Part of a small language model's weights.
Size: 8 layers, MLP 1280 squared ReLU.
Architecture: untied embeddings, normalized queries and keys.
Each number is 128 + 32 x the weight over its row's rms, rounded and kept within 0 to 255. Layers, rows and columns count from 0. Numbers have three digits each. The size before them is the row's rms in percent of the matrix's.

# layer 4 MLP up, 1280x320, rms 0.0974, rows 807-847, columns 80-159
102:113109205192118097125085099147115097094131113099202085160157084165172159133116158117119122108122129102096133131140137064149141090171183165154160106220213141131154138104160052152117169142175141120120117181081178198162113145127155096147077149
100:111145179115111127157134142176118174071159196060132182065116105103148165126120144075093163093155134126110148165113072112120108100145140084129087151123111148174131047160072159128157159133124108123165141113094101119119134079150127152100129112
104:144057145072101134178099117131139089147145159142116158131160106089161188150091155148139055113195109080129196086144160135153180128103132131168109129080195120094098054083101111164127124130132119128123126125207144138176158112105111099152140180
107:116214115186111144137146118178112151130166119141080104145164146154062134163118117111148132112170145121108094124155151141114161121179098111155060166053083115089110162167102125154120152122166125121101102103116186172143157106128122135160113122
107:134176080148070158108106139180181123127120163109070097172116135083122097185117155155141166117133187109170065102121103146156150126136075146135137110163111129160110070083126083130120182127105140159163134121119125138097139122123175139120124131
099:113126167113054171041127074145093123099112108162137154174119096130145112081124131127183138111097205056097150130134115080171124180147109155191142080131093124159154201099147129138163151134105129146147155061126138147148102147122101139121095157
103:143108165107122150141106119128104133153121114105149099164123168201094180119142121077151101065091111124127089075147103031078152152171137180192127109158154148153125105148107107132145138139081173140114124124118111160157067190113168072153145123
092:184126106073124116171173145187158162124119125079141115146101087132067091149142129165118113085120144149170107067114080165092169113117114077107126128145135162136102148087163105148122127157174173119111164122143128131124129063165085127152167119
101:140097043141160134145164130109131120101130125123105178123125147106188155122111164158125157108147164169128125127119138087144138161147137165094155144122053171125193090137133148071147108134127186134114133147105186103155092176086231139122114143
102:112112102143084151099120146092125088087101092134091195231197078115107111147112174095103140118135159120137091135144089119168130169162147134137123104097134114137160139163173168126159123088102133122122122126101126114111160174141136149130142143
103:155105122108133088153116157155096100065153118175140135226114072128122131136140088136116084142071085132131131094151173095129134133121123136115171137121116109103171125105139104107126121112123137107114116075137145116151137078176168097084087148
102:127119089136085150152137085163147138119100115122145122160126145136094066132145115125139091160133203092172144132104142092124184112124103148187104132064113095131115156113187130154110104107127108101189137142077097132181107090156155103123092095
104:192075120117140110108104180199154083136137162145195141152137085080135169112124141155145106101103170131177155110160105114173114159131127180132166111156141120143065150073109136110112137089152168152155094115124147124088170138154120080142162191
096:135089089094118146106114155108173129125127115100131079122104132116191148093069121050155144101167153083118113174116129101112097180122153126076114132086112135163084146067123107115112157099086067134112046156152162089146081126163166137130069145
101:101132198145100146126124163119072108153117111144155123169129092097140110068154147084155133148102099158120091153123167131113144088145086106153101089123120142114129150143079107094143157137102127110108105156125102135108114198130137099171166124
111:107085116165162140092095144119144079113071136122181128193132122155221136213118127156104132162114147094123125126136150087094139125148131141161062156121152185155154146142165105188149123103123097142116136141151037127198145158160126166109063084
101:184176082131181146153140156124135133143119134114207192160177142156147083172156050110125126149105151131121110183176146117124120164145162139076184120105128117133125167159149116108135167094160185078182137156154107099124119132170181189084124140
092:173119180109090113146118180165131116078081129066090084168129117088181136120143104121178122187168061180157131100131120079107093088083146183097102122141134170132114170119124109166114116158135120131128197180114027127174164083186135160105137123
108:126148114193121054128174123160095123087149119140098103173116128095107098137154121106088104106171107148138223158106125082117148188148113177122123083126152105140142110110159099132132143112128168105149079113099187158163141141123118093128136114
108:075131141092161138125092139154163090154104139113166141092085122158141132131139108053137131171095101072117162083132091120109104132072132144063121115044100109124117115086097111164077131144088140160135172121066196136114108141110108104153155148
107:077176077119127080127154062098061123073140149126129112160123118063164110140137119088201107110123128130137202129116117120125149170169100137129100081099156116112135115185080131154125223153074079128131161172049128119213161125155149107173105199
101:105170087081082169114086099118084092111105111108143136201089137158106091161124150138179151129130113102167115165117162121131152160122118185162076182132134136131073120162155196178111163123148160100108112101141048178111120112083108138100164190
088:119094156204111137120074114141131161159112136140110118077118117124161116185137143148103133150165115116151059123164219142139118103143103118162138163147143119103131094080106069120119125176192084118116148124171102094168137084083142167118132086
095:095126105154153136154082090125130110136095177052151153108094153137082092170112143118117128125187188160140171052158125166150095126146112123065144164088097132151103188096080124140131062129075109118095152119054133186141086178119161144136168119
093:125115157131106133112139143161149143050120170044135149178143069201117110106134128123093155087111118138115146047169128103148166142131149123147131164146134148154132090119121113146117115205066116135090150160128131094132127149152070180183189114
095:140151111116147109131122078129102094134177105098144080096132123141152140182102170130116152142106183129161168056125114148156106150132076158134047191134103132132157101165121105154126130113108089143099135191130121134167147080146137136120092131
105:083111099168103123127163072101127161088106141123096156199121186080096070150155094119111150074154121106122145114084101072087141116109127111133113166168134180111145163133144130168145113165149141134080120101137061096138173201147138122158115104
102:131129165158124109231083126145104125141118090129148173142092117138115114113116090147121166166097123144115140159108142099079059130108175123140129094136133144101169132149134052167154105149114129155131143141087151153091092196136137166138114131
108:131174048115168147158112098122108097132134095145113073153105096098094196171142148104160098141141113094146101105132162176127109193149142168145113143141159130084127118136134120134140152166106104092086144155132062180102084109156050054134113099
104:130110136136110137140215166100108099162130148150121125149095147148112136133167127120120186188073159117109055179116115071099138144103149114138103118103137111172134131072140069127195138119086127134070173100049160105108109129158149136090173117
095:096070151060135196149117069137066121123144147118119103149155202124155116086155165142126078126086172154184100066162135083119132104151126143165068127123083182138165102127100077127108091070103116110125135155120119101171130154147097095065109153
094:079128129131106154131200092144117099105133140176107101199067124153105130081149147109137166096164099182129140161124170061120077135148090131096139113181081161078086153108139127113073100123102130068143152124167103090122185123154136148101123092
101:129095150165091152164179174089152152059143109118116153160208081073141109138151147068112108189122157116125115121166146181073076113092159123166160139064108097152141117144174152157090091115097175086108145108073128121113114137147150153167106169
109:104162185146029088136118143152073167101115140115110100161134152151165117099133129171128140191101156110159155146119188122103134211121151144096146093085108180159158147133157157102125180095107103148085117148201147128122103129115142115130130106
096:175148120140057093154106096144099050141163144079138111185109123140136100165115175103086150133173181196070143187085143139116125116100158109162166099165094136123134106102147112140113163144126123171095111109146144122148096146133138150126182102
102:120077132125137132127081144157136065092142074149171102147192108104098162164096181167114146109145096089192156121161174133111109135095154115128081103202149176121152120165128179128127040170125130059133191134114129141093111163100165140164148191
088:093146106163137178106136180130104107087163140139133131142136114162136173107076133159164167170145123172100175146109136146074160119149132089130123145080131096130145090123113143128129104107115123140138068090121062142123147153145116086164083059
106:107115110080211197125113136158100091100187194087150148114074066209110142147177105142115173189160154067113154134138186131087130100138066122144164185127124147130116155174144114196160148134161172191131164092047158162148163120185108116127138096
111:146104071159098067098094117094136138118103138089134103115122162118075153153104101130164100175055090148080168080155187122108173219158117136160072138148127116110106173154138173138102121098121111184166134142097176135126126132103175122158135134
096:129145132143117127140098101108103143128130162124168083141098104142123129150133103101123081143080175137127156159101167085101117126116038113149067180119153128153165136059125160115058126106082146101136149132169088117143089156125103153123135155
089:141137114154125091162106155060100128164198189135129123120098126145107140126075138078091126156162102136115121176066101141094136157120138115166119133110143098148123092115137085152171161144143141120121120138064122100157092214143129155110171112
# layer 4 MLP down (transposed), 1280x320, rms 0.0886, rows 807-846, columns 80-159
102:110085156106091100177115120155140167156089117123235087107144142109217117127073144126078167139144085127134152113114199169137115107149154046139132113112113122132088122127145143148158125151156117148085158126155139106160126128183062174093144140
107:128092125123103138099146156049116191165128083131105092093123208157124116139091131162108157105145101095113092127119149171174072153114114156157135122117104163165164089119157100115122157144176115150151160141139136128098156150110091164100154092
106:165094140150150136142164155120155164189142131128157161092100162121108082131154130149118136139079121131099111180109141082187129118111047125108105197136136136111103130196157127203172118140132124131106105108190093140141128169021136169166113136
104:073114073129119136095132138090109159133074123105084125150104095145117108069098137126091095112125158116183116125110113149116116153206075140165203110097136152158116081115105125160107137134139138172134112099074150152137169162169150144116154171
113:112055100170096052067099144137126117126106140114124171211089119131127150191064166124183139129132101084095162106124135136159156155188117193066119090168140140138094119110206109124129128091069165164132113167103158109130121083125116129107132162
101:150135183128120111079099108136120121149097170091122203145141090085109153111111168095086128101145078172118157095168109106070150164133184120155176073160160077138163111121055156162093183114171126130117153070049113127121055172126179137110156090
094:135112122067070195148156143130102160095112119108109088122084127117110090194113160172114103060169124115043140106130147137122141097140104113098146116100116123158133127157112145120128123137122099163144133093159082106141099190113165174145120146
086:098079116091095121132078108123108107141144078113110117139144149158112153122129157138072128106103112089139157114153122128170121158183084144150151096150125175106143079151157118181170148109171072109117147109106097143125124145144111166154105121
097:111118148162111138153124117089140126162120132181086127148156132185129151092109172132080138158090117124145136111139123088141112100101080135090126103153104097098104113093143131121155089131141115145100091080170161065112150145130119116074131131
098:134081102084112157158118150084147209148089099107116116116154087176149148154174124115118112086129100126072120107116130079127171160143100126141072168130122102119121121148151172187070115139097076112143145183129151151094130128104157204094124082
107:103190142119084092185093157130057150095115051041138160106173155093123154115173097118057100135102118122129108105183184040135077155144120115103143106101107108169099106073117121151089097150066184162122133138157149134093126068084125080141152128
099:176179152128085149166150097119106146078136132133077112201167140131183094107156135132109094196147153114085078090141168118107135151110091195182107181078129092123099068088074145190156148091125145076147105116127075122122073155092173122136100120
100:086148173115139150127145118109128114111119089126167099120127129151113141171125144120159161121141147105072093090157117105148169078075079138090184128138118135116081166169157106095160137156166181083134083065094107102134149115078101129072156071
094:118091146096129097186095133133109097102126135122118117176120165163109074121150123162101138181075122149173078127121133089045125128053140097147139091129157161118151126126071162088146139161108160146149120158186165085170173144084104125152123159
100:141080148152114106081112107069146128097165051087136118075150136192099164123087103059148146102136181157099098170113143088118122104194129149102123119112170130145114167088106136050123085104152106116128135147157203106137115163124075101147171139
099:173101083081105127133074105121093134113122100123095166139132057127124122118038121143152088199107150161086101143114132139122157116151144157131137112141113127128140185131142136154179128062107144127151170117105145106113097135115100194180091126
092:148139190111098112137078136164149142092115084135159171158164161147186107154143214169103163168157129116094155157162128122102133122116124124102101119152145164114139144070078125150121177152075128113128156168104099065142153180034151116101159069
090:094163182099100185132117119113107181093128137141133086082206129133168156142091150147144151130119091098117155083088156127130109103081168151141153163162104131124125127176064110163097125154106114128078144142121095069193125138140122101113200190
100:074083118139130164120167138090118134156172179150142102094130176091104107098116088163105161144192116126104112185125188097119131047156133167103146087171152135134106140147160123135183175118123179099129092143142177031153096083147094103114186095
083:122156142102169139082083109077153151158110077122128095139154084101114109130137063186108179155111156177144174081185157130104143107207106118169127135131096172082182111052167118141120145166116108089135107190077110204171139095131140201133063124
097:142129164125102090172104165077126127140108132104177143166139065134106121093147084147148102112137095090139149116079093140108103118112131129170138098164186118117106106137128171159146118175164055122116172153086120148126115101129133103119099104
097:189137212139105110102159123199141095161131179127050133202110125141175114166067192069154151170047113129171147136142142127089140120145111149123091104200147121135128128178168155118088104173123091201134121090130152159134099142073087143138117120
100:123131131103117193164156142063115133172110158167099130137155164097120101101111110124089138196110064150126158134101132144099115173165115124123134169096122118122196052154101105119101164107118129157077127205113134138142172109146153147134148152
100:092088166120153157196165178083105153157120133117108091149144150048113111115107146137129144121079057177157123135096121127139130137110122125126159137126143159176157186103135122136132156159105124096142131138090110161113083112122167133089166096
096:110129144108116141148073160139118149095147099122156155132129120132169152116109174177114112145158111207099166128136136170085130105105109094155109108099094098078111170140137099091107192180146145115025122099148117137179109135130177174133179150
110:175114130108117125079116101087113146219111173100141141195093162132105124156118173173126174115152085160172162150178084122166089111168136117201192131181144159151107120152106095125120117109113089109127133177155092155118113136132096141126106148
105:075119114127136090134132107155141158165087086157115094142134126127097107145116163154129105063111072153122052202112182128095089134115128140131084189149091125086097122163207033170151172119097123146091134161126156141128209157111107133176190109
105:145101125120107078132119156134112168120106048180156168106101164156147152118103118143152173147167170123155123190118120133167137143116116125128173054126135154075135136127140140088141081169148167177104095093099117106128158146133199077143092158
106:062133163143141185166131146159106149133149093195151112107148045124099123095129057121141116137165084116125111101093151123162020172137059169120046144127112118147147162135125127149194107132131140083168131127140103135111123074147088140149067132
098:079096085109174121109076137132122149089100148062125117118105155116097121133115129137137132136083148139178109152091102135079085151097129114053115155130095114106143139111127138124126133063162148107134117153166179125083143169125188121081156095
095:095162116085140163126095127122147081107169093114111135104121099103160150156107160094073138087121146101173117029088138057115097086063150168088153076093118167191135114115159144134123167143095108151121114103101115045166149176123120108097120197
101:096123141172137089165145115091150096127170130131134104083083077149080162113167143195121075093155127128146134132161124169061152117150148201145183116153153030132129164174157167107148127150134173105175156120172122099098135066095113079150174150
105:097192147126154100091151152130161155133157096189065119045120120160169147187129158148117114105153122159117170114119159173126149084136056095153140165084065109149174135081151142127079117121119099156131121133137140100142144117101197130147175095
107:117153182124124121186113117081098121120132119084147105156127074113148149179127117122132037101134153156086111148052104122095110159156163137181163095107062130104143152144120141117124149159176112130110142137107161114151166167118160157114171123
091:135129112103104089145164177105146187113108161118123188140121171119106147050078068130069119096155062095135174097122179137137101181182157133109154164136169190101087113161081131091160156050103136105120124126165147149145155108085112104122122153
101:107171126069185172164148144112136085111087129143123161105156119085131144173097152078146141107111145112120159060155158093134106155120131094115151102122133138145138096198100132133105148125196102133171153094125124174151209113122230142099131213
097:133053148128112123115121107069127152101056114124198092137159188131162126114151117122185122161124129145119182132113147180129145110093090123111087141150168156105163130073072101114157174118162096136183094155159122143112120112121172146062155132
114:133156128085107093138125120113157122146137110080119169171102113073125068121114121129148091104135126171145134077106119127160092086126075124154136141132153059140145115129079128115122144117179102151155109125124114132091173100130081130164115182
109:126098097112111133120118121174099143147129114149171116123175120138109115160105086136108052139099169080119135067070101084089151071118169149087148108139122163081145141154098095179183145145140155125129150128151156101136142108086165165118149121
095:120144103150073124169123139185125119077185142153068080103154150179140101120116180106126062100113100129172148142159118157175131096137129122058108060127112127195138104128130182157111135149172131157127130174155107171132138123063066179103156160